Weights of a small GPT-style language model, trained from scratch on English Wikipedia.
Architecture: LayerNorm before each block, no position embeddings, ALiBi.
Training: a variant of Adam for these matrices, 4857 steps.
Each number is 500 + 50 x the weight over its row's rms, rounded and kept within 0 to 999. Layers, rows and columns count from 0. Numbers have three digits each. The size before them is the row's rms in percent of the matrix's.

# layer 3 attention output, 160x160, rms 0.0567, rows 0-155, columns 40-79
103:536430515457508531534488466506488536538503509495501538480471498437488473603501578529484518524576439462516465506548505599
097:448507471549559507509468490529468535561507515506451521477474525525473520526510536564442480459474488505576435443484562500
094:496503522503465474570456496475490477519586511432523471527534465577465498498497572474500468532507486463537509476513572424
099:469510510510568572595509541474507521504566509425523487527448509568514564481483509440516453499502500471520541517530507496
087:531455521501431531513517546448513525509543517534519495544430434482478490511458513467491520514551544513531565520529533521
104:561502478547517451467505468542422510477483547495571593556467485443543417439471526512497512449547500561490555501443533510
097:567447419537369494526428486486572451493489547498493498570488539523535450565459477492517458526472470492476503511487553473
105:514513461517521450492545436601500367486463464514468596464580479501498466618450544527559504538503490521610490507544495475
107:510525504375594498528543490579500555525497525437484486487544492416500480455467534492493499443509530527507471473443530542
090:492550445463568547528555468525552472496522491400469488528448449623566539456415479516482473486505479465537488512524532504
094:484442453522522575448505506501475511534563476416554479517461528465459434451493532481506448486502490431483487478457545499
099:384516558563514511467511392446476497510530440437537442496511475433546516497557545489560500460493521511535544456488569501
104:467431557527449544540522393440470497457502473531545509494508497422520545498495533485476502480508500495511497542486555540
092:510521522571445473448419575531438519514500433509501538506487433500451534498522556530516456566453491496475515473471493501
089:538437533499397437491445488532510417534455515560350496487513488475449524504528463494569519492454480480571489486571520484
104:551532493507461411502546493537508489485428450554546453514566503474395392497429477478550535492482542508511489512438530455
085:502538506591522508597480538549538476558458508490553528461514506567482509540413478505468468476491554474525505555541549529
090:487578545416531513526500602533508519525467466501563421496527491491589522457576417556513455472471457509490551485538463529
097:540501528480544501489536534464457541405536536424521478559467449510479441469476513493559534461425594568445468492489481456
096:480497466489555505480483497489470516455496554498552479456459460509528557516442479528540499493521462428507542512488533513
104:491510467497557491487513442494475491492529415440586513574538568529462505448482488535521537472462527472477495484521496502
098:553471459533530430542484496497440527519512407516590512526556536466488534482448574456512494490450504450491481492546491493
107:617409507526561438480444553521402491496506444500541568497581480512436538557492450513490426516461473513473474523508492458
102:532514559534448492510479505429490469484497532488491545408501561584510527499461490500442483482534496521593437509450548506
104:501504504467506431506502508566449542475557532558512506447465509549540601539506513505505505514459484500541520525521459499
099:486482450542412577541484524527559432460421469485559539490497560480452448516529492481494505491496567552479600510516489545
105:537511500489535539481555507506477523505494537488537536477499485518451447466495566572487512512436523497550449497556459431
091:504494527547453493461404530484524539506478520523505507423480523458506514551460493514534453523481528514458539557484512530
097:511524400557490536470505486589528514519560507480466515475479468491584486483472578482493543488500454445545502432548509476
098:484579584449443532438467430398525420502517448456461416458421453394596552491481619532547484501502499485487476472505521493
102:473488451455533491550478466496495537540481540534522484453568473529479515449472496516567540540472453469546508518495483492
092:451544507479428463482495586497522537537484505518466508609532484415451410467547493494548510454450461493504543462554462479
101:532396522462525476518485498518510531481527506520491454492543333536491458498491430544506528514480514511522458508528486458
087:505510525434555538481451436589496472544444505546576464532539573492400551542485536472534510493478504500544424553468532444
105:515516409591509468512489537484484443434517553436519561490552603540466443448472503465457557478516546545527494540447465520
086:494511484500478463524540535541496482523455467523535532519530525414510463461471405474510479446484509523441488478518484471
095:550537500439475478503508592442517479565501516513509457443574534625512466517522425466508484588532508462416521525524464505
099:541538459473423501449482501535532442554485400485455380469519531534488476514541451443510484548482477504586420496497491461
086:511449550487522450475471554534446588521586482603506443538512495452525498489459519455472550536487520553492530539446425441
101:461510514567544414577492495548512483500535476457467452502501509487602544519556547508503494480488447468528500453506513497
090:450458441478509460497477472488495519500509571510581500563570516441479515435414498539577571486451490449445476531504464449
110:506506480503450514498483584500519495446428528538538496489436569511442486515483477423490487510469554514531495522463477557
106:524484467518533506502466471520490459487469469555459579591394441579544549468535474505485462431505517521509473518504534522
089:507435459506497536512480472497532470567516509453508475527515494482509601488494563500521458558577467513533597467493551504
102:561483512494469466492494467463482442503522491587471527526485495445548477492518500474520506517485526483471527521538442480
092:492488528482548573466513500458445432472523522448447454563472474494511567469483529494461420535519531456482430477495550543
106:513552463487509566609488473518489527508460525439467553495454553469455480536490507454517458496464587563529523507499477503
090:509550470467481517500531490488554633538547585515496494467537539495585520524580478484516494539559467534540531469485495483
094:469455523490539512459494539552487430482415473400445538518553544505486448533523545536485548557534486490507575565545524560
101:482417546429522485519495496473433473500486478455437493379514490471478487464459567493460453449464496516543446487491596463
098:491479483469471530467406471450445487454456467452543497464544497461466515482531458477472469513450526524498535516537428565
101:515527462579515575494535412508488519499549439426451488487486503537522508521481531485496513480509485543525453458437478503
104:428496480517571485504434520417430461545505528458446558519459507533484514523541574511504405531594531472495418406528529498
096:427506533466486499522500541427521461494501500532553473620469532419446495443474531493422483499546544500457499551403528552
104:538517535533504505510476469563457427475500515439512498551506535606439510494461490507500454515486552506492424498492478466
110:461471524539413476566525467463489544472566471550542514480495559480541536524486444461492483494495471475451508554493538511
091:530405515483550510509530489528578457488544538456533439470549506558402476503506461487420467530450523573534451509421505504
086:576485455554631557508467474517495467477487486469575558510490459589460498528516459483458491542434489484572472545529523536
102:502543443550578492511537527549437482542530480501421547442544474444500420492549514487539580526504536503479455476446418466
093:406424491498566563443551515447489515477493409485477499513481467495488490414512535529474562496453480529553465467480478503
166:475493557490460509474594467478534515566531472551441503423533551533434443663483482452545482576559356399528404547601451412
099:476493466520563490517557581491421534559501482524491495525522418423545471467463501548454477488500558511508506477499460481
110:425557532453474472491526507520455528469550509498537535505491473461510569508474464496521508428497465520475529542496474517
095:494430515547497470495459448471542479564535534592520418521464442504529561502497521421411545540531517553484511574452564568
105:564536539552445484442413559464486462513463476463456475503569499497485453494556497509450550508515504542514526509503489465
097:535581460490451500451519563538618494558537470540480520530519546460507445498503536510543521529493501500454551450454462460
105:476423553596463552554530432476537539454475467480508479399480502445514513552505479486497491532526489478426542492495512476
100:558488597528500517429476463460537459572538533491428514466572525490468516513510493575514440587501519479524524487526538468
100:527480567483580525646525402489466537500631519486546465561462512533457532545523575535477497502497446483529493524469464499
093:492485593522510547562468437514411522516559500514435445491526509435503495506525573479542476474509528451490482555486586466
091:483502431535488477505526509534538611501448468512576520538490493397477446480503404471521618496503521524484498543512424539
093:491556475519421479522543542462568466479456498493511508569520468444512527469449470522524493494486518472507496533566487516
101:497532541466441561493545543480555478449425531492513468583505540531436437573602509530493471455508505490481513473449567573
088:518495541468555527511488485467550428436373486507426473410611469554486484557524542513485540546510478489511446567520493475
109:542549526457497495403459470512515457386439505444512474515451495595431511463516472506557495523504510494435473496508476440
100:476498429468501458432512573429507536544566494475429553460462495529513432453482495505490513545516460488482531491493512530
114:443455402534483464513525568538571452540518485548503551500492406577560440566444458504474585469608452509431585545492492492
106:553438471502492531535492503386530525474481556551437505542507472537468513468488479482537546526452557569501459560429488487
098:430524566506537432580541511504409547458500478537480520481556536507568575520510527442510465502481534506520524476494491508
097:494520488526492541491513453576487530518484503573472478479452453539565504553516512500432571509557438519468531494444482497
102:408575495592442482536552491455484603476514415549456426524480478450520530464559492498517464458470524466445516466493457541
097:584479551520447421595439447462551488493466504498474484544530578504430434503475449463475460536480505535537490511540453460
098:528492485442507528448501481484521435501460502517580566559431513575451490541483504465490510475530508519498542483490512470
102:527523515560555443509559456506494569481545596550543531533572429418496508471454482484525558474462501519506500464464545450
096:536427467486540549494504465500506461498521502517477453432534444536559563487530467570553481535467481556591512461522475482
090:480436394517504529451518487527504522508479534565456552480474494563476530518474443479541577497505518510486501505485418479
104:435564484488441485484519596447473516443450545492517504497528507502446473492517439490463506483470486527518510515505485489
097:589521525433580443505467603520549480570452507514485512519530518486474465474464476470455468550505502531451462444466516464
107:518547445476509499485488493552510522486551497520471517480564560594578529430531450493555495499525487466457537456469493512
086:497526578472518492535515566439532615482500529425480426544589526443468451433492522517497525518432557533490463532471535515
098:500420621502487570584492520511514519490481495525441426498533567522473589492557501549529454474504504490476480469537506486
102:554457475620525452543569542535498503508557493480576474531532490497552549484512555481510572531481499493539531514473447476
096:511458502445492549545462533459460525482498477579591553536479481449558515468566484501459503399516469522536440537496524612
094:556407544448496533477466606521574502467439544492449532564479499463469460439531450492496536440489523517479556501484463508
096:546607534536500539433508507471492433506497510529436457504468485559517511523493517511496498537459533533509491479513481538
090:540480494528584491509529400540496483536514422439502516535599548578446509438436524577476505491476508539578494470472463537
095:405512532538536511563510461427452535456492478451504527547573580482488491502532547493507482506478562481446501491465500457
090:471497447474460542480521511483497468521540479524546487541487446558548538488506550523570500475472508475534449482510572476
103:475510511533483495576444551535453605555497434534485536537486499444543521516462450504421548530488513520443545550450474516
111:485525534402547538496538494465484494494473542549500482536503449488523563499501488469566440470536528518521520450531511432
095:433490514510557514518522508556480493491503520470486518490497489479437493522486574550486527487559511491539495448490494524
111:497496545506469543554508523445469540469506508528523445504515535412527492500552558403547431433465497495495484461479501558
106:487432494452485510453471533517437552430479450509447508587435468484511521544489445458494535481591433486418584460504461545
112:451509540414546525476495467561577524490497553487490490517522527473485538532527546519482487474514463437454462533550563609
091:513486503522445470527476463578485515460479596537503558524498513465474441530490534547544502569522491501509511541474497478
087:544440441497466493525443457472493569469504498501526482556457481520553516445546472536474447493516523497509459456515449442
103:519470570418457469458464544478467488482469566508415512489495585513493483568462532537518547497539465520485490519506471504
102:424485494471544479448523477536542457489503565495517441486489489496448435540500516419582518548534537517448497471432532504
092:533563504566482476502500465505450441587493506534582515374459477519593491530461444477438534477561450491483486555513513491
100:490549516462512417477505489489620522491423470559562513476479465472505448450516466480482513511476451495528535489471413453
098:514589484501457490548452481461512495406420551512509472459508501486548531554460517508580517439500490517459501501466546504
095:500584435408464562437458578471538514453485534503405500506522452461530507529426468494516461508492474449445535535539527529
108:492525520492513505480480553514562509581541504460560467501501479513507501515471570568459549541511487488469497507512504582
094:545448522506489493555479554496487603483492511497457505541446543537475560473500498508426482461538530490556499536508462510
093:533533469434498425545485513582519433488476556535530577449469579571520471543536486459438439513530472492515455550497527492
108:481532489520520476551495487545484401556480487512519551410426436485579508505432462519486514521503474512530444458468512445
089:499466492521469425462555461566563461504553505568531551527515462450489508474546473501511548515447514530513516499473395465
090:434514465612480488411448526523483476445579549509530435529501484556417474534498461437529476559504491491463495495515466513
094:492493462472493476466461553449469561504498502459420487465483464533538549444498501531495472426484530476519471499552513477
108:432443562489526496514516397484555480502463540554448433495406521538522547541540526533528484505502507561579423464489518508
104:504443546543419524530503553427486590504498530416505546481505550459437429501569504472431483542556436459460532461512493521
105:451537497504527563490577482522543495466435469463487479426510495538487524493527505563537476542442536515493540446477498541
106:491509481593516447463481568491468604566502574494542441551451475513542540445523509478481549531538511551504528464463458539
100:487514471541450519467519445464505568400555487424549433436504534509474462430528593539570479446484547481472416445465570475
109:510490429465495523498527425517521441539502449540516471568495472584494527516523544567519525483500496471532467504552477517
102:536429574534539551493481496407464554495517523510535462436504553439483512488574482533528510539490493495515524469544536476
099:531493511482454474443523521494451476451557499460482602540514562612505472526436535547408538519527459501491543523531503491
093:510554432467477507497492450517551469466436439473481527534607508520539421531504464523523590475505449536532583553515459558
117:516518550522511515470495485511477438417529476488499387461442519520512557472483462445485420501454482481557493477539470449
085:480545487509390471531430536522582517491488533567477433512470573536509489469546466491460434467499522439449485473501524502
111:453548471468545512438543458539464522499575508409529428446484549500489463494554540507514500497490486516453501466441448475
108:504520501503474512558560534424577543529510516548409482556465420428544514571565454581551548532491486463389587505533481565
108:548530487423523585512533457482500513491516496485479532504530447493488503479507459423519516448475497518456437530461543489
090:573504537436487457541486492488493550489445545496466479525527380476523547526452496443493566485537432515487494548519557469
096:482561439510550516455515504568499484516512549450508468473478472583497510466554472537545478487481513539523477460494535431
092:541531479421545528464458432604554515538472504540497542497462534472428467509464528490514429489470497483470498516488559477
096:386465468465461596520520487478635380451457589543629459501470522553409575541450498488545450543479503481496512524525557487
095:502493500464451505486455524557473499482475483461495551447448495443524490421536472528443516414542496497424517458527474525
089:482547499502519473507508543515529432526430496484470458421529553530488483505553464502429512489525525470467540495577410548
103:467540406434537571537593495447564454512442443553465546476463549409540453495479572466525561489506558532548483511464501510
110:433535417474481490451542498521488501488548479523477569425459475531526454462492490509525442463432465441427416409491507486
110:558494484520472502517435450478520485547516495526558447517539516529474522479501514470419486468463539474508442578525541515
098:447445525574465501509562506493427473470517468454518480513469518456497507516607521480508544513512473502488557515508530554
099:560439526530525449403488412592506459556481570524565507477424463486529426532458435544501477531534530530492494470497446499
104:476567482486428455557474527471544470492429467497510520495477621543492471509470493419529472440505550487519419479561502483
099:482511412534568471485441533452447484520472399515514584541554501510565454487444505413512461477524488474505556518501487463
099:514537474585579501556478526522401509457553576436503523476485498536526588491553528564510497520546518496495491488490569525
100:503496462497474424471539549425476519555466419481480507424512436440539487463522462503528526500549500501462562441495458474
098:521482542406462462502475559514413553413482436525459442467518526499551571495477521517528525433502509542504498515523493533
111:402483492513487478505521555470454537453489522567470563687463473462486536518512475485528545499492476514501583547502480476
095:536518544551423475446439416492524466511495485407473472476554531648416464543453514512490482611488528478620473522510582520
110:526489570457497519505407520403475500516513552582475482477470398453523511396549450562400513447430543481466484494525398527
120:436532550441470528423556526489497507503470524453531509506504536462412478482514460527432548492503524546443589526501455573
100:556529457476600483445482447616497551541529497470514522429454470575568484504483460563486512465540522586529528467429530523
090:486467522486499537493517538550519456525494454502444589435447474455563438433507469470446491491567468467525422495538503510
116:488431571496478497444497440610502510498479431547471517513543506457432531509404476489459492477491505492468465552447492487